Weights of a small transformer language model.
Size: 12 layers, width 192, 2 heads of 64 (1 for keys and values), MLP 512 SwiGLU, vocabulary 32000, 10.6M parameters.
Architecture: biases on query, key and value, tied embeddings.
Each number is 128 + 32 x the weight over the matrix's rms, rounded and kept within 0 to 255. Layers, rows and columns count from 0.

# layer 2 MLP up, 512x192, rms 0.115, rows 366-389, columns 96-191
[[ 82  99 156 142 153 159 114 133 135 164 129  72 151 140 124 145 141 102 125 134  91 151 154 125 122 140 169 124 135 126 122 103 167 119 136 152  75 162 126 163 120 125 128  51 156 104 134 105 103 142  80 134 118 169  79 139 155 137 122 125 122 155 107 111 126 132  88 110 111 110 134  11 100  60  69 149 168 109  79 145 134 169 173  91 120 101 112 187 110  88 145 112 186 147 109 119]
 [132 172 193 102 157  87 158 152 117 140  94 140 107 135 155 134 116 118 124 186 153 109  97 114 139  88 119 117  95 111 134 116 123 172 168 140 131 162 205 164 113  80  58 108 160 145 140 112 128  99 154 174 121 223 153 145 118 167 151 118 183 108 122 147 138 106 148 173 118 128 122 107 155 105 159 146 122 112  86 150  89  93 209 177 152 132 166 126 149 169  91 122  93 140 148 109]
 [159 143 190  89 154 204 112 132  97  85 163 103 105 115 129 119  78 171 115 175 150 117  97  83 194 164  72 175 125 122 171 217 118 142 122 126  89 108 115 156 110 146  94 164 108  99 201 186 144  85 156 119 111 115 146 146 104  88 150 161  85 102 132  85 189 121 139 161 153 171  81 135 196 119  93 124 103 131 139 188  86 104 102 171 215 154  99 142 169  94 185 137  78 136 136 122]
 [142 120 118 167 128 149 113 155 111 186 123 170 120 161 146 170 155 143  90 147 147  82 155 128 121 137 209 203 140  74 105  90 151  97 162 165  84 108 141 128  99 115 155  86 176 149 131 100 141 176 133 187 143  47 108 181  91 183 161  85  63 107 139  67 147 155  76 104 130  73 114  20  88 132 119  95 133 174 136 125 178 131  90 151 125 186 118 166 166 185 140  90  92 138 128 148]
 [127 122 154 205 134 138 132 154 167 111 105 114 170  95 110 154 185 181 134 160  97 119 185 103 158 151 139  40 171 120 110 110 124 184 139 154 151  98 158  70 205 125 127 130 122 132 139 135 155 155 135 139 139  98 149 105 102 108 113 187 130 129 149 105 151 171  69 150  90 124 138 125 134 125  87 104 174 101  67 124 143 111 205 130  80 130 165 101  97  89 102 105 108 123 150 156]
 [121 140 162 105 104 105 119 129  68 112 166 167 102  96 162 110 142 123 146 103 136 149 126 140 114 107 111 145 128 130 142 142 172 153 146 164  95 116 137 119 101 127 145 156  83 157  86 116 121  87 164 113  88  60 112 150 101  94  72 117 114 181 103 160 111 113 135 109 144 151  92 115 116  98 127 106 150 163 112 104  95  89 121 147 139 144 101 120 190 134  97 150 120 158  94  97]
 [121 171 102 144  97 169 121 165 192 161 168 121 109  69 141 163 114 109  96 112 111 109 114  98 152 173 129 139 124 168 145 167 107 143 103  98 174 127 120 131  90 119 137 196 133 126 117 118  98 197 177 119 166 142 197 158 169 136 126 127 181 132 136 176  58 162 144 113 108 127 135 113 126  59 127 131 106 115 147 103  88 109  53  97 154 145 104 138 139 103 118 170 107 173 142 121]
 [ 82 116  92 140  80 181  99 106 142 129 144 143 129 118 162  96 192 147 108 167 133 179 121 147 131 126 107 155 183 138  93 144 181 146  91  93 152 161 164 126  69 192 126  45 118 148 146 130  82 112 102 103 118 172 195  70 155 112  99 151 157 160 155 179  90 143 118 135 191 126 138 119 155 120 128  99 156 167  85 112 158 120  68 177 161 140 118 152 118 139 122 171 140 102 184  74]
 [141  93 162 118 129 155 123 146  89 112 152 134 112 117  38  75 140 123 161 106 150 185 162  90 106  94 124 172  85 131 130 188 100 140 126 184 153 158 141  89 102 152 135 182  98 113 113  96 117 104 147  58 125 136 130  98 123 160  79 135 143 111 132 104 138 111 111  76  90 187 133 103 143 145 172 122 131 130  85 154  62 118 129  68 115 186 121 182  99 155 155 166 132 149 123 122]
 [ 52 116 172 166 105 153  94  82 193  85 158 107 100  83 119 188 163  78  94 147  43 128 139 116 150 143 128 124 113 110 144 118 161 156 146 103 193 130 173  73  89 200  94 132 117 132 182 156 157 135 186 129  81 126 113 107 173 119 133  99 106 125 110 127 130 120 108  70 135 160  62 146 101 128 104 142  68 140 132 161 161  76 123 204 118  73 124 143  95  86 111 128 169 129 136 136]
 [ 71 202  95  75  65 123 107 148 101 197 182 137 179 147 103 128  95  96 124 147 151 169  94 132 134 121 106 155 159 123  99 154 103 173  67 155 112 143 112 113 126  91 127 112  92  96 137 113 142 109 147 104 180 172  78 113 125 115 119 185 137 132 147 119 108  66 109 143 153 121 110 163 136 110 114 130 151 144 117 192 152 178 169 164 106  90 144 168 142 124 149 116 119 110 140 119]
 [149 133 117 120 115 144 114 139  94 131 132 133  95 135 138 151 161  89 140 147 135 121 144 128 123  91 158 104 225 136 134  98 144 180  75 157 159  86  56 142  93  87 106  96 131 113 125 139 160 172 151 153 122  62 115 181 200 131 115 132 117 189  77 153 196 129 137 187 126 138 169  92 152  69 186 177 111 119  63  92 136  71  80  95 156 126 112 168 132 122 122 107 112 153 184 117]
 [192 179 108  97  77 141  71 170 134 106 150 138  92 124 134 126 103 130 142 141 118 131 147 133 122 154 132  66  48 162 109 129  91 130 135 104 191 112 129 140 135 128 122 202  81 114 133 145 135 141 166  84 129 110  85 112 156 130 107 127  98 148 165  97 104 113 116 210 190 155 212 157 103 159 130  75 142 142 162 154 114 156 139 111 181  88 104 126 141 141 152  95 128 123 121 148]
 [166 107 129 142 138 190  98 110 122  89 164 132 143 162 181 123 157 111  63 111 137 141 157 152 154 167  97 144 135 157 160 146  80 110 157 157 115 187  78 167 153 150  93 142 175 136  95  67 101 136 116 128 163 120 172  87 125 124 154 104 117 141 128 113 116 136 143 161 129 104 141 154 131 149 118  94 107  89 112 170 128  78 137 138 198 111 122 173 144  78  63 140 101 152 108 144]
 [114 139  72 182 149 175 118 140 116 122 152  91 140 116 186 164 111  94 150 104  77 143  70 162 193 111  96  95 107  78 120  92 136 144 138 104 146 125 183 120 140 137 150 152 155 191 117 157 114 153 150 111 104 112 146  75 170 160 158 164 142 129 156 180 181 131 139 135 143 124 107 122 106 184 125 121 114 137 174 143 108 140 110 146 108 111 178  75 165  99 135  73 131 132 131 154]
 [ 37 146 132 169  78 158 121 119 187 118 128 111 148 105 108 143 164 168 137 106 154 141  97 132 121 147  78  77 105  83 116 184 164  97  81 126 150 122 178  47 140 148 134 172 208 137 200  62 135  86 135 106 150 173 101 120 151 100 100 132 131 127 176 147 148 150 152 119 120 167 145 114 111 123 161 101 109 194 100 125 103 162 123 134 166 145  97  99  80 103 116 145 105  92 150  73]
 [ 83 135 119 173  35  80  57 140 143 152 116 162  84 128 106 116  97 123 123 162 136 144 143 153 173 117 154 136 140  96 133 182 104  97 130 105  63 182 121 113 117 155 166  85 117 108 136 108 117 117  96 173 124 124 162 160 150 112 107  47 163 135 132 164 141 149 127 163 126 156 114 135  95  99 138 121 137 191 135 122 117 140 199 119 130 171 176 109 144 149 117  31 100 105 133 133]
 [108 129  81 139 166 119 145 139 132 109 139 134 137 111 122 122  78 133 101 117 108  95 161  58 190 128 111 102 134 108 124 165 130 157 120 164 116 138 154 120 181 188 104 125  83 158 119 130  83 130 169  82 163 125 182  99 187 125 170 103 147 116 120 152 129  86  81  99 117 101 109 114 162  95  95 141 178 115 165 130 110 134 116 137 126 183 145 104 110 129 139  65 161 106  98 174]
 [109 113 109 147  99 113 101  85  63  80 120 133  33 128 140 154 153 170 154 140  63 160 120 199 152 114  83 113  54 130 128  63 163 136 126 130  83 133  92 116 155  78 166 127 108 146 131 119 121 113  77 113 135 125 129 158 137 154 136 134  97 106 126  86 165 147 154 146 149 147 176 150 131 184 130 125 131 148  88 123 126 147 182 157 127 118 121  95 135 118 164  76 110 178 159 147]
 [114  89 130 148  94 151 132 107 186 149  89 195 126 101 125 159 183 117 109 131 125 145 112  68 134 156 132 130 159 115 161 172 109 184 143  84 105 149 132  91 155 173 134  81 122 183 115 165  99 127 168 123 120  74 127 114 112 171 184 108 140 136 127 123  61 128 111 151 165 155 124 137  39 175 146 130 136 144  87  84 184 112 137 179  72 161  92 168 134 170 102 149 180 147 101 117]
 [ 92  73 105  94 112 100  92 137 119 107 109 156 163  77 147 143 170 130 160  89 158  68  75 109 163 160  86 136 155 103 128 138 175 130 159 173  71 117 113 113  97 179 157 141 159 109 159 135 126  98 170  65  83 136 140 144 104  94 123 120 132 111 152 142  91 124 150 117 124 120 126  90 180 158 103 151 112 134 155 152 148 127 133 179 145 138 133 177 118 134 168  75  94 143 176  57]
 [ 87  85 163 140 130 177 129 115 119  85 135 119 127 118 138 146 121 186  64 150 114 133 165  83  78 194 147 103 102  53 138 105 176 127 136 123  63 116 156 151  79 109 118  98 130 141 121 154 175 161 145 108 161 152 152 100  61 131  99  47 133  74 149 115 137  42 125 212 185 165 153  70 149 130 178 125 104 187 117 119 128  82 180 107 147  99 122 114 184  95 127 166 120 169 114  82]
 [144 147 138  97 177  90 118  84  63 143 150 156 133 134 117 149 180 138 100  98 123 164 110  93 159 135 147 168 133 174  98 100  99 108 112 190 151 133 125 146  62 103  79 147 132 138  93 118 129 102 135 162 103 115  88 138 100 141  73 183 124 120  39 123 100 152  80  94 122  93  38 122  85  88 163 127 139 100 151 105 107 132  86 122  84 142 106 154 127 122 119 172 166 119 135 150]
 [ 98  97  74 125 105 133 126 128 111 152 184  99  94 156 144 145 182 138 121 152 111 102 139 127 125  98 145  97 125  91  72  70 137 115  84 153 118 110 192  85 137 100 131 118  93 113 118  90 117 140 117 123 138 152  94 157  88 187 134  83 112 128 128 194 159 137 114 148 131 115 120 143 200  92 134 133 139  98 160 146 125 151 111 110 159 144 138 107 199 142 139 137 166  88 160 120]]
# layer 2 MLP down (transposed), 512x192, rms 0.0398, rows 366-389, columns 96-191
[[ 90 178 157 173 142 202 148  91  74 132 127 136 130 155 116 141 150 127 148  92 159 124  86 124 115 136 160  80 122 166 127 141 202 117 174 135 129 103 127 133 135 134 122 144 110 132 136  96  66 106 169 160  86 115 129 139 140 108  93 162 119 158 117 130 149  84 157 113 175 182 144  94 145  92  47  96 170  71 147  71 106 165 144 134 132 136 148 192 131 126 138 135 115 109 128 109]
 [ 52 109 153 112  73 195  86 169 177 149 186  63 127 150  83 158  68 103  81 127 137 134  99 154 120 149 104 119 158 124  80 137 120  93  92 115 124 132 116 137 134 119 127 152 157 157 115  88 129  69 130 170 112 156 159 133 144 108 149 138 113  87 119 127 107 132 138 105 118 159 135 169 183 172 105 163 152 149  93 102 170 184  77 143 137 131 128 141 123 104 109  68 132 134 146 109]
 [135  96 100 156 158 198 137  97 130 104 158 176  90 170 139  95 106 110  73 150  90 195 126 116  75 164 121 136  76 140 155  87  79 107 170 111 100 143 159 162 102  97 127 110  35 144 180  89 141 151 108 125 104 136  99 125 124  86 150  91  82  90 163 136  88  82 123 139 211  35 149 110 151 153 119 123 135  81 168 151  88 136 144 139 137 216 143 101  94 114 218  99  86 151 149 142]
 [103  92 166 100  77 106 102 157 137 152 125  79 131  96  95 111 101 135 149 174 120 146 158 102 146  80 113 106 144 114 152 190 152 105 137 119 144 161 154 119 137 173  90  56 107 100 139 132 127  92 158 128 160 152 176 153 157  92  69 133 142 141 123 213 123 126 148 143 142 158 153 134 193 154 123 130 106  87 186 130 171  35 131  49  95 156 108 120 146 109 142 111 135 155  95 188]
 [105 104  91 131  88 155  76 102 117 130  91 101 148 112 116 139 132 150 154 113 135 118 122 175 133  83  46 136 157 118 121 106 185  91  88  92 118  84 171  95 162 130 138 125 127 208 130 101  73 102 128 171  94 129 120 157 174  97 118 155 166 114 122 114 171 149 128 121 115  98 111 140 144 148 163 105 133 142 110 212 130 140 145 177  90  87 136 105  90 134 162 104  71  88 120 100]
 [170 109 137  87 129 153 119  74 155 131 119 122 132  99 141 125 139  73 102  88  98  68 153 138 137  86  72  75 131 173 118 129 130 100 117  94 123 128 128 114 150 118 138  98 146 110  79 115 176  89 148 187 149 137 123 126 113  92 175 110 116 162 155  96 176  96 112 117 112  95  94 166 158 136 153  93 138 129 133 123 150 135 131  72 196 105 134  94 147 117 122 113 187  93 191  72]
 [123  55 109 116 123 102  99 168 119 150 136 114 104 157 115  99 137 134 101 109 115 119 129 131 144 142 159 122  79 136 147 163  84 139 181 140 168 111 128 179 144  53 144 152 138  92 144  85 127 121  90 136 153 119  78 112  82 124 148 121 112  70  84 122 128 108 165 132 129 145 177  62 150 153 162  94  85 105 123 126 145  85 124 185 168  90 140 186 112 148  52 130 107 157 168 141]
 [118 183 136 156 170 147 110 112  98 175 145 153 126 139 163 186 142 105 127 162 111 113 115  95  76  85 155  90 127 130 178 107 170  98 178 115 145  89 106 141 135 182 125 151  85 128 134 104  72 131 139 154 137 133 169 136 120  95 153 100 127 138 166 126 143 101 167 135 132 148 168  93 143 132 112 150 179 122 115  92 155 101 115 115 162 129 126 152 166  55 144 134  98 104 166 148]
 [136 120  75 153 149  96 148 116  68 141 121 104  83 118  94 135 175 134 129 162 120  93 141 129 180 120 102 174 175 106 168 128 120 147 135 103 162 148 144 109 136 110 136 138 118 100 107 146 138 118 100 141 136 125 168 147 137 186 142 171 131 129  89 119 165 121 129  98 143 116 167 132 119 108 117  78  91 145 192 126 146 122 114 117 137 152 138 166 173 113 114 135 135 104 140  81]
 [157 125 180 154 135  62 121  80 155 137 141 155 193 141 130 130 169 130 111 130 137 156 112 183 155 104 130 188 144 123 105 160 118  96 117  97  78 131 128 143 189  57 122 181 122 109  75 120 128 149 150  98 100 137 109 154  83  99 110 116 118 111 144  55  95 150 135 167 109  93 113 115 119 141  92 104 101 159 145 121 101 121 112 103  98 134 181 164  78 132  74 110 160  96 119 214]
 [102 132 123 146 132 141 142 127 169 116  94 139 116 149 148  85 120 126 165 134 118 125 113  79 109 124  88 179 134 177 163  27 102  61 136 126 183  98  74 171 120 108 116 111 141 126 117 109 149 130 102 127 102 159 229 113 106 173 135 152 150 127 128 171 153 163 127 136  84 112 157 147 136 129 143 147  81 139 136 138 122 114 104 118 153 160 167 110 226  95 153 105 134 108 143 144]
 [116  98 140 117 113 166 105  87 138 157  85 106  72 130 142 147 109 155  69 128 175 148 142 173  85 118 103 142 151 148  54 182 164  90  57 140 152 119  52 133  59 110 176 137 168 173 132 132 173 118 127 103 143 123  91 175 150  87 103 189 147 133 123 188 120 121  79 160 173 194 159 114 164 100 136 127 143 175 127  67 147  85 134 147 183 160  84 120  95  74 121 184 135 140 114 128]
 [146 133 146 224  87 168 149 117  81 148 186 151 120  69  99 166  86 144 100 153 138 125 128 154 144 155 120  94 104 179 101 112 106 131 104  89 182 165  94 115 106  82 109 121  97 115 113 137 116  85 145 128 117 171 171 167 175 111  97 129  95 170 122 147 142  83 123 126 147  88 107 109 106  92 174  82 106 115 141  57 127 118 122 161 130 156 164 172 163 111 157 130 150 119 123 106]
 [140 104  91 192 148 128 153 140  99 130  92 110 137 186  80 107 111 149 149 150 114  94  92 186 134 167 160 135  91  80 136 137 128 143 142 149 106 140 136 120 118 113 130 106 122 145 112 163 113 141 182 112 125  79 145 130  91 140 147  94 133 108 125 167 157 150 118 160 122 139  73 157  88  91 137 188 108 106  41 119 138 186 115 144 101  99 186 137 145 167 179 146 105 131 153 183]
 [119 132 157 166 112 161 164 162 171 177  89 107 106 116 120 130 120 167 135 211 151 144 188 152  98 135 102 155 165 132 108  65 116 162 145 115 150 143  86 160 166 186 164 116 147 122  92 153 144 138 151  88 116 144 110 170 108 132 119 177 112 151 107 182 128 121 131 129 158 124 116 105 142 125 128 155 145 156 180 159 101  85 158 105 169 154 111 117 126 119 105 140 127 129 101 180]
 [ 86 105 183 221 143 205 121 132 132  69 136 108 135 123  89 113 184  56 181 157 135  91 179 105 116 162  95 107 110 119  90 189 184 115  86 119 103 117 171 133 129 108 163 137 120 113 178 151 144 151 129  70  77 115 109 123 149  96 134 138 165 109 149  50 117 145 136 122 172 148 137  71 118 149  98 171 110 155 177 139  80 119 132 111 156 171 121 140 152 140 135 128 104 120 154  55]
 [ 71 184 178 157 148 107 120  80  56 102 109 143 169 147 109  44  83 132 138 154 126 137 117 147 108 157 163  96 159 150 150 142 107 154 138 151 123  98 145 187 152 137 116 163 137 123  78  91 123 158  87 143 136  98 147 142 133 119 152  72 101 110 143 117 114 116 172  84 154 115 129 142 127 144 144 122 112 126 213 100 178 171 156 157 134 167  87 146 124 155  60  82 143 120 135 161]
 [162 174 151 162 136 127 111 153 128 148 150 109 201 148 128 163 115 161  94 128 134 171 142  86 101 120 178 171 182  47  96 153  86 183 154  78 147 156 151 123 159 156 168 137 160 130  65 121  89  96 152 124 159 114 152 154 135 170 134 109 151 131  83 118 131 118  87 135 147  99 123 139 135 104 145 128 175 197 137 157 148  84  95 169 106 158 168 113 112  94 146  84 137 192 157 135]
 [156 155 100  90 115 138 149 119 121 155 154  52 111  75 167 165 145  79 117 117  68 137  96 150 117 134 168 139 115 152 125  64 161 127  84 127 154 187 152 161 130 141 183 154 161 100 127  87 120 103 134  87  93 132 114  40 110 123 139 138  99 147 182 132 117 126 141 117 158 137 101 117 165 129 105 139 162 167 106 151 128 108 134  81 120  72 133 141 114 139 143  96 170 139 116 105]
 [124 156  85 120 162 153  98 183 119  86 113 102 146 122  85 158 110 146 157 129 123 120 135 135 182 107 148 136 111  81 110 104 166 156  68  73  81 128 115 125  95  99  95 200 123  80 117  77 125 112 134  99  86 125 168 172 168 140 137 142 127 113 112 108 143 125 102 174 137  80  76 160 126 179 102 166 120 167 144 115 146 135 134 189 161 104 111 108 132 151 122  77 139  93 100 109]
 [150 123 144 108 151  83 130 164 103 159 109 141 102 129 166 158 128 170 145 192  63  88 172 117 158 147  99 100 163  96  84 174 156 101 109 148 134 134 131 128 142 175 166 112 163 134 100 112 125  52  62 155 146 163 138 151 107 147  86 175 153 104 110 114  90 162 144 132 113 162 110 123 182  32 172 106  96 158 139 129 159 104 117 138 145  90 114 189 102 119 120  81  77 159 131 142]
 [179 143 105  95 129  94  99 149 125 175  97 168 145 143  84 154 142 150 118 165  83 101 133  99  57 101 100 128 105 104 120 200 151  99 150 137 131 182 121  87 112 130 130 144  97 154 154 102  92 161 180 108  85  81 154 122 122 130 153  75 134 166 164 178 178 167 128 138 107 170  98 120 126  80  87  86 130 117 115 160  99 143 159 134 143 131 146 113 129 104 141 159 166 108 128 102]
 [125 185 123 129 128  63 114  88 127 138  95 146 141 147 117  93 148  88  50 113 107 156 104 142 138 141 113 134 131 176 109 127 100  75  77 162 108  94  75 112 152 110  56 142 166 179 133 125 158  44  83 210 105 155 147  99  91 131 108 129 114  80 162  92 102 141  82 135 140  99 119 148 120 121 123  70  61 146  92  71 114  90  74 132 154 116 171 118 101 117 144  86 127 117 147 132]
 [106 116  91 157 159 126 126  92 138 114 141 171 150 155 148 112 160 207 139 149 121  83 107  90 169 105 191 177 145 131  74  89 157 176 109  69 203 121 128  76 152 169  89 102  69  91 171 166 187 130 162 168  90 102 157 189 102 146 131 128 154 164 165 136 108 154 148 137  87 110 168 116 123 125 178 158 148 154 172 129 102 136 174  74 133 138  50 137 162 130  82 143  70  50 105 146]]
# layer 2 MLP gate, 512x192, rms 0.111, rows 367-390, columns 96-191
[[160 104  83  80  90 133  39  91 130 152  63 151 184 125  86 124  91 172  92 118 158  92 191 151 158 164 162 185 139 111 106 103 125 108 118 178 151 141  99 175  78 135 148 100 155  70 129 144  99 183  81 103 144 103 132 161 136 125 147 102 102 198 132  97 117 147 156 106 202  78 127 134 135 118 113 174 175 149 156 100 125 198 131 157 131 143 151 137 121  93 102 131 120  65 114 216]
 [171 119 180 160 152 201 216  89 103  95 130  92 161 217 152 172  80  35 116 161 120 164  82 153 126 145 129 183  80 130  74  90 207 209 139  98 216 177  97 146 145 116 129 191  70 127  96 178 157  74 158 114 124 138  96 161 124  84 177 107  88 135  69 136 137 154 146 137 150 160  93 134 191 114 155 111  87 175 145 102 125 159 154  98 160 166 116 163 110  95 112 163 108 147  36 166]
 [128 102 141  85 167 188 107 176 121  88 117  93 108 154 103  69 113 119 120 146  89 113  72 149 147 135 127 112  92 156  47 125 121 155  83  75 103 161 132 120 120  51 138 122 136 142 125 102 142  94 139 118 138  93 100 101 134 117 127 122  45  79 118 160 130 119 129 137 166  52 124  94 156 193  84 137 125 156 116  70 148 153 124 114 146  99  86 161 152 105 103 118 138 162 176 118]
 [125 109 106 107 144 112 159 117  95 140 140 113 107 102 101 125 178 137 152 109 145 130 128  75 152 176 168 127 122 113 192 100 146 160 133 173 108  73 134  97  84 123 138 138 145 174  95  91 162 134 135 167 181 127 151 127 110 106 123 154 169 109 109 125 140 163 115 183  84 160 105  93 113  95 141  94  83 119 154 138 102 104 142 155 125  81  97 106 141  92 119 145 138  62 112 160]
 [155 173 142  88 200 104 126 124 159  96 115 162  93 134 134 122 110 104 148 145 150 138 155 151 107  74 128 117 113  97 174 127 152 146 146  92 138 109 112 122  94 117 129 130 165 182  42 126 154 100  92 154 130 130  12 161 119 127 101 101 130 196 116 158 127 129 116  91 142  86 119 116 142  87 121 148 124 107  87 154  76  88  85 131 121 121 140 127 188 139 105 134 137 156 195 104]
 [191 133 158  79 166 166 157 137 124  84  84 157 145 106 109 137  97 147 159 169 127 168 154 155 124 100 151 152 155 123 120 123 131 114 152 100 150 186 137  37  74 122 126 150 114 135 164 159 102  98 140 146 142  93 146 105 153 103 108 156 153 126 101 125 118 118 158  59 142  38 151 108 137 106 136 192 142  92  91 136 128 218 141 163 112 100 130 103 145 178 163 127 158  96 130 135]
 [133 120 138 138 159 154 125  81 109 165 149 173 187  79 120 147 148  88  43 144 114  38 124  75 157 167 166  84 156 126  93 128 142  86 135 132 130 163 154 123 188  31 184  81 130 142 152 174 142 153 110 133 162 153 100 157 123 110 191 108 137 134 169  60 116 133 187 133 120 123 122 152 154  77 213  97  94 151 154  96 142 121 142  60 148  93 128 185 128 105 118 114 136  96  99 112]
 [117  94 139 143  78 137  84 118 114 123  85 119  81 107 132 150 115  82 141 121  83 106 122 121 135 136 164 143 113 140  83 118  88 169 147  77 171 148 141 160 145 124 120 147 131  95 118 201  76 145 113 132 166 187 166 102 120 137  43 165 135 158 131 143  79 135 124 136 127 167 172 150 175 102 138 105 145 120 147 114 103  88 101 122 123 115 132 180 132 112 187 190 119  76 166 104]
 [133 161  85 155 176 208 145 221 108 177 118 167 142 156 232 124 143 124 144 138 212 128 103 162 136 161 110 147 137 186 141 104 159 148  32 125 153 147 121 119 165  64 138 138 169 159 112 142  82 191 139 151 172  97 155 122 139 166  98 124 153 123 112 177 125 130 158 150 162 155 165 115 118 104 103  68 117 103 168 141 151 146 142 139 120 113 202  80  82 133 175 142 135 158 102 155]
 [ 81 105 109 177 147 125  99 139 137 121 198 114  94 120  91  52 152 129  92 143 101 134 119  68 127  60 158 121  73 203 137 169 107 108 110 152  82 158 180 226 167 132 146 122 138 202  45 119  89 131 132  95 121 103 147 172 176 110 159  87 163 131 130 130 111 122 101 118 138 154 154 105 131  60 206 157 112 103 149  71 112 133  86 131 105 151 105 112 154 110 174 142 132  80  95 103]
 [141 153  85 107  97 118 151 127 129 126 106 140  80 177 101 112 164 151 107 107 121 144  90 147 132 109 151 171  85 164 165  95 198 105  59 100 147 113 140 117  68 179  59  69 160 123  82  75  97 112 148  70 182 109  96 231 155 119 179 140  49 160 121 160 194 105 139 154 131 163 153  96 147 127 153  78  87 106  83  73  86  65 113 102 132 148 110 121 174 150  97 125 118 207 144 143]
 [154 146 165 122 191 161 147 187 108 119 173 111  62  96 152 112 155 152 141 105 177 130 122  69 187 111 129 146 126 129 132 190 133 121 139 144 138 115 107 128 151  93 171  91 115 158 136 171 129 129 138 114 126 129  65 124 108 115  84 134 199 112 102  91  82  67 181 120 119  96 156 152 134 171 114 183 113 153 140 151 169 106  98 152  95  82 142  77 155 174 207 128 112  94 155 104]
 [ 88 133 153 145  43 130 136  62 164 181 120 100 128  79 153 117 162 109 128  77 122 109 130 124 134 146 105 148 116 164  89 149 135 108 130 162 198 140 115  83 185 157  99 146 143 154 168 144 110 166 178 146 165 158  96 153  84 108 152 145 142 112 127 140 121 104 127  96 181 164 139 132 124  79 127 180 136 116 161  97 155 132 123 141 115 115 125 134 162 141 151 106 196 151  91  78]
 [ 86 149  84 101 104  99 191  99 163  93 167 166 156 189 134 153 144 134 116 176 112 117 133 106 144 110 161 138  87  84 136 130 112  64 122 174  77 105  99  90 174  95 120 141 117 120 158 163 122 116  97  86 105 161 117 112 202 118 123  99 111 115 165  53  90  90  97 142 128 127 143 105 105 139 136 189 120 123 124  98 132 147 167 124 141 115 115 124  87 144  95 110 148 122 127 148]
 [154  94 150 148 148 163  86 146 177 117 146  89 173 129 116 137 147 103 105 159 111 104 178 131 154  71 141 171 132  91  92 153 119 140 161 102 107  42 208 122 166 133  86 114  71  78 164  89 131 119 156 119 131 126 130 132 101 189 143 135 145 101  96 120 108 116  93 109 124 132 126 117 146 139  71 120 157 123 125 113 113 192 110 119 102 100 137  95 150  83  82 111 166 146 109  90]
 [130 111 133 184 127  97 104 150 134  97 106 149 118 141 103 108 116 123 118 166 138 179  66 157 132 134 119 114 154  77 158 123 151  82  69 119 141 137 131 125  77 163 107  86 147 156  79 154 153 126 112 114 123  91 128 142 111  95 125 109 114 143 156 162 194 163 114 149 126 179 137 113 103 113 100  93 138 152 147 110 139 120 178 140 157 143 153 111  98 134 119 133  92 149 126 123]
 [125 152 136 143 120 147 128 135  80 169 127 204 154 110 100 148 145 138 109 111 115 139 120 128 171  92 117 152 112 137 135 139 143 131 124 168  69  49 127  88 149  90  93 100  58 139 158 174 136 137 182  59 102 161  93 139 131 137  96 159  83 170 110  97 142 127 137 197 138 117 113 117 100  97 149 168 181 113 165  78  92 181  89  99 105 177  72 176  88 145 138  87 136 179 115 127]
 [138 124 117 151 102 121 115 112 150 121  95 142 132 111 126 188 122  86 171 133 133  60 146 119  82 110 156 116 111 114 169 129 132 113 154 124 173 145 127 119  74 113 104  86 132 158 101 165 105 153 173 133 135 111 114 135 130 109  44  77 106 101 124 127 104  94 114 170  84 154 125 142 155 138 164  71 113 117  45 161 122 126  86 162 136  99 125 107 129 110 111 170 165 183 135 170]
 [101 146 135 157 148 148  91 178 168  80 170 122 101 166 101 166 134 205 140  64 153 131 119 230  79 121  80 134 105 164 145  73 146 162 129  82 126 116 140 133 132  79 162 145 132  56 128 142 146 100 110 203 107 135 201 117 142 134 112 141 131 120 135 169 162 246 171  83 151 125 128 147 101 107 114 154 152 142 126 131 141 145 129 119 155 111 127 110 140  86 130 146 118 101 119  88]
 [115 118 123 100  93 101 146 112 132 117  82  92 163  99 136 117  99 151 145 165 109 109  78 104 225 101  59 100 172 106 141 135 168 169 149 132  94 167 136 150 121 129 125 107 128 138 127 112  90  62 134 123 177 156 142 127  69 144 167 136 109 105  99 166 119  98 152 154 150 128 145  64 134  96 115 103 119  90 134 124 127 110 117 136 151 176 122  91 187 120  75 117 176 130 164 145]
 [127 103 176 137 105  94 148 182  88 141 110 128 103 161 130  52 147 147 164 124  88 142 135 142 130 133  63 171  93 127 146 128 110  82 112  94 120 130  62 104 108 130  76 165 153 159  78 159 155 112 178  97 136 166 144 135 105 154 178 133 145 181  51 157 131 163 118 116 117 142 213 120 105 183 142 118 103 101 141 143 140 144 116 115 145 132 133 146 130 106 117 126 170 162  70 150]
 [156 140 106 122 171 121 123  93 147 124 155 130 114 113 142 177 129 100 130 171 156 124 109 193 121 107 131 161 146 156 120 133 199 141 115 133 172 146 115 165 139  83 151 118 147 128 152  84  36 142 123 126  93 112 134 148 159 119 110 132 105 153 130 103 124 142 109  54 148 102 126 139 144 141 165  78 107 174 153 122 148  77 158 139 135 132  95 155  90 115 120  96 121 106  53 114]
 [170  94  92 160 164 139 133  41  87 144 192 100 133 121  60 113  97 141 178  72 173 139 122 118 120  96 116 103  90 154  53 125 121 112 124  75 167 152 195 107 161 112 197 152 102  90 220  88 145 122  97 164 112 141 114 164 137 112  88 138  88 126 185 172 136 165 167  80 123 118 139 148  76 109 199 112  67 110 119 144 142 152 162 145 112 114  31 107 144 216 169 120  97  22 174  97]
 [130 112 123 104 112 176 152 141 186 113 101 144 152  78 132 106 137 137 148 139 123 121 113 101 126 146  97 130 134  84 112 150 123 100 140 107 115 176 165 136 123 153 136 111 128 135 142 124 107 171 193  89 175  86 133 110 133  36 129 145 106 149 120  81 169 148 191 137  80 130 175 122 116 160  74 132 164 145 144 165 158 143  75 122 103 150 107 164 115 130 134 162 174  97 138 175]]